python train.py --num_hidden_layers=10 --norm_place="pre" --norm_eps=1e-06 --init_std_qkv=0.0193 --init_std_down=0.0 --beta1=0.9 --max_grad_norm=1.0 --doc_mask=false
Each number is 200 + 30 x the weight over its row's rms, rounded and kept within 0 to 999. Layers, rows and columns count from 0. The size before them is the row's rms in percent of the matrix's.

# o: layer 7 attention output (transposed), 256x256, rms 0.0643, rows 20-30, columns 0-63
# v: layer 7 attention value, 256x256, rms 0.0576, rows 21-30, columns 0-63
o20,113,165,201,172,155,222,187,196,240,206,214,247,225,175,213,214,171,237,271,187,153,218,201,199,201,203,229,155,196,211,213,216,177,166,151,181,225,232,233,185,197,176,198,200,201,206,208,157,215,208,247,135,185,206,198,207,140,175,169,119,166,177,204,245,256
v21,111,213,205,195,202,208,219,237,218,183,261,115,186,195,268,163,185,158,197,217,196,179,203,184,156,165,183,189,242,153,217,223,209,209,193,189,154,219,203,201,213,167,243,179,198,184,176,190,230,196,188,241,265,188,236,209,196,232,199,178,80,207,205,223,201
o21,105,270,166,203,227,218,242,210,168,182,220,178,217,234,172,153,207,180,208,236,190,195,136,126,189,189,217,205,152,214,293,178,220,203,214,200,215,201,189,231,177,214,205,210,205,186,188,209,187,200,167,191,195,197,229,216,154,180,183,210,253,166,201,217,198
v22,111,206,203,207,191,187,181,184,178,183,267,161,176,212,172,186,213,235,203,196,183,199,175,210,144,233,220,196,243,168,235,191,259,212,185,189,239,172,211,210,195,204,183,202,192,227,197,196,213,253,215,152,184,171,207,156,200,211,188,217,294,207,156,197,179
o22,117,176,171,208,168,217,240,232,214,222,247,217,145,185,203,193,186,225,183,221,161,200,177,206,170,238,183,241,186,217,177,239,188,258,181,202,212,214,144,253,199,179,175,216,215,213,194,176,180,177,204,231,164,178,192,215,188,178,201,186,178,164,249,192,203
v23,115,200,191,216,209,169,218,219,272,208,259,105,164,259,177,167,204,202,245,198,223,217,210,171,258,179,203,194,239,167,180,213,186,192,226,196,152,175,169,202,161,238,245,158,204,194,169,226,178,208,233,196,262,206,188,229,196,155,199,262,210,196,182,218,204
o23,123,220,202,188,189,170,172,183,226,195,225,213,203,227,181,167,202,189,186,211,178,141,226,177,201,231,234,141,227,159,251,200,209,219,227,147,230,163,182,207,180,137,171,228,168,266,216,203,168,235,151,190,131,169,167,216,264,147,159,182,218,181,223,197,193
v24,102,208,221,216,193,203,197,256,231,197,181,278,181,203,224,221,196,216,209,203,169,198,152,183,206,173,173,219,214,196,243,191,178,215,202,185,201,107,232,192,196,189,237,188,194,174,186,212,153,230,203,180,222,231,203,250,218,189,213,124,231,236,215,203,204
o24,102,181,216,225,231,197,187,215,220,194,221,206,206,159,205,227,231,193,217,125,175,202,247,216,177,188,195,167,199,174,215,217,206,214,182,223,164,181,265,182,214,179,164,218,202,190,206,211,180,174,207,142,213,190,261,201,189,144,212,215,189,278,200,198,207
v25,117,181,204,193,227,222,211,185,164,205,185,201,201,198,230,192,190,199,194,213,200,214,237,237,201,216,183,194,160,184,199,202,175,225,184,196,178,191,186,193,226,220,174,224,194,171,144,164,213,244,192,217,236,191,169,201,204,226,181,247,203,201,182,205,219
o25,108,174,257,161,234,178,224,229,185,203,152,195,199,174,211,204,230,192,204,188,202,223,226,169,203,170,211,205,196,204,203,166,186,204,197,186,226,220,174,178,180,207,124,205,212,208,211,214,193,179,246,205,166,222,176,205,121,167,173,250,168,243,170,194,235
v26,119,212,201,169,176,202,184,228,253,222,144,189,156,206,199,215,204,200,194,191,215,197,200,246,150,161,223,180,259,229,204,192,166,217,222,188,193,201,177,201,168,188,200,190,214,202,178,215,231,188,182,217,207,162,201,171,198,237,205,204,239,200,198,187,208
o26,125,180,197,147,136,213,150,198,216,197,249,183,180,234,180,171,203,220,211,187,146,202,211,204,224,204,209,186,174,159,181,225,172,192,270,184,218,232,183,174,206,162,189,170,223,182,253,223,164,216,180,235,165,195,209,182,275,177,185,247,215,208,184,205,174
v27,111,178,200,179,216,208,252,246,168,168,172,167,185,205,144,246,193,234,195,205,180,165,199,203,232,236,184,212,228,192,165,206,136,185,206,225,142,147,225,208,190,196,250,221,191,202,252,202,208,159,204,202,182,186,195,214,202,214,137,142,261,194,171,223,197
o27,118,196,181,236,180,185,163,205,207,215,220,173,230,220,188,254,216,199,157,191,236,203,207,194,182,180,181,249,233,174,158,170,238,217,223,198,202,169,226,200,191,139,155,209,154,204,209,175,214,223,172,188,206,191,186,211,189,140,237,200,220,220,158,221,239
v28,117,221,184,182,214,182,193,230,215,210,225,243,245,212,179,174,182,222,158,190,222,214,201,196,66,222,195,217,244,259,210,203,180,196,174,179,210,141,205,234,201,208,196,243,212,202,127,200,221,188,198,203,204,194,178,249,217,212,178,237,230,185,216,180,214
o28,123,222,228,230,214,187,285,221,234,205,178,161,218,161,169,223,218,226,189,237,204,169,177,198,208,216,220,194,198,197,204,143,140,252,177,207,169,169,206,170,153,180,228,154,192,179,216,195,205,200,177,212,176,214,243,230,239,197,201,178,177,163,169,168,170
v29,116,195,240,210,209,197,181,189,205,173,207,201,200,214,165,245,237,197,223,208,247,198,225,183,197,156,177,205,210,231,193,192,257,182,151,199,226,193,214,181,211,205,203,223,168,192,147,186,224,211,243,238,224,193,207,226,212,156,210,211,194,155,230,184,202
o29,123,214,204,233,188,248,239,251,249,182,218,176,206,173,174,178,221,175,232,167,223,193,204,172,197,208,205,204,255,214,158,262,150,240,162,231,179,197,193,178,186,184,197,194,229,150,178,235,163,215,216,160,179,229,201,211,196,213,224,202,214,240,195,218,238
v30,109,187,212,214,203,219,213,280,194,195,195,221,214,168,192,200,211,211,216,205,180,177,176,188,171,236,179,223,202,155,161,174,190,209,181,234,172,259,229,189,213,176,163,168,174,187,234,225,220,161,204,168,160,198,210,273,211,211,170,172,211,190,192,196,220
o30,115,169,202,217,205,226,235,218,165,156,186,223,214,199,242,258,217,205,256,160,249,191,238,184,129,185,211,229,252,203,259,192,183,251,209,190,162,246,269,182,225,217,212,211,275,191,178,191,244,244,207,232,182,222,237,193,218,222,249,204,204,221,203,154,230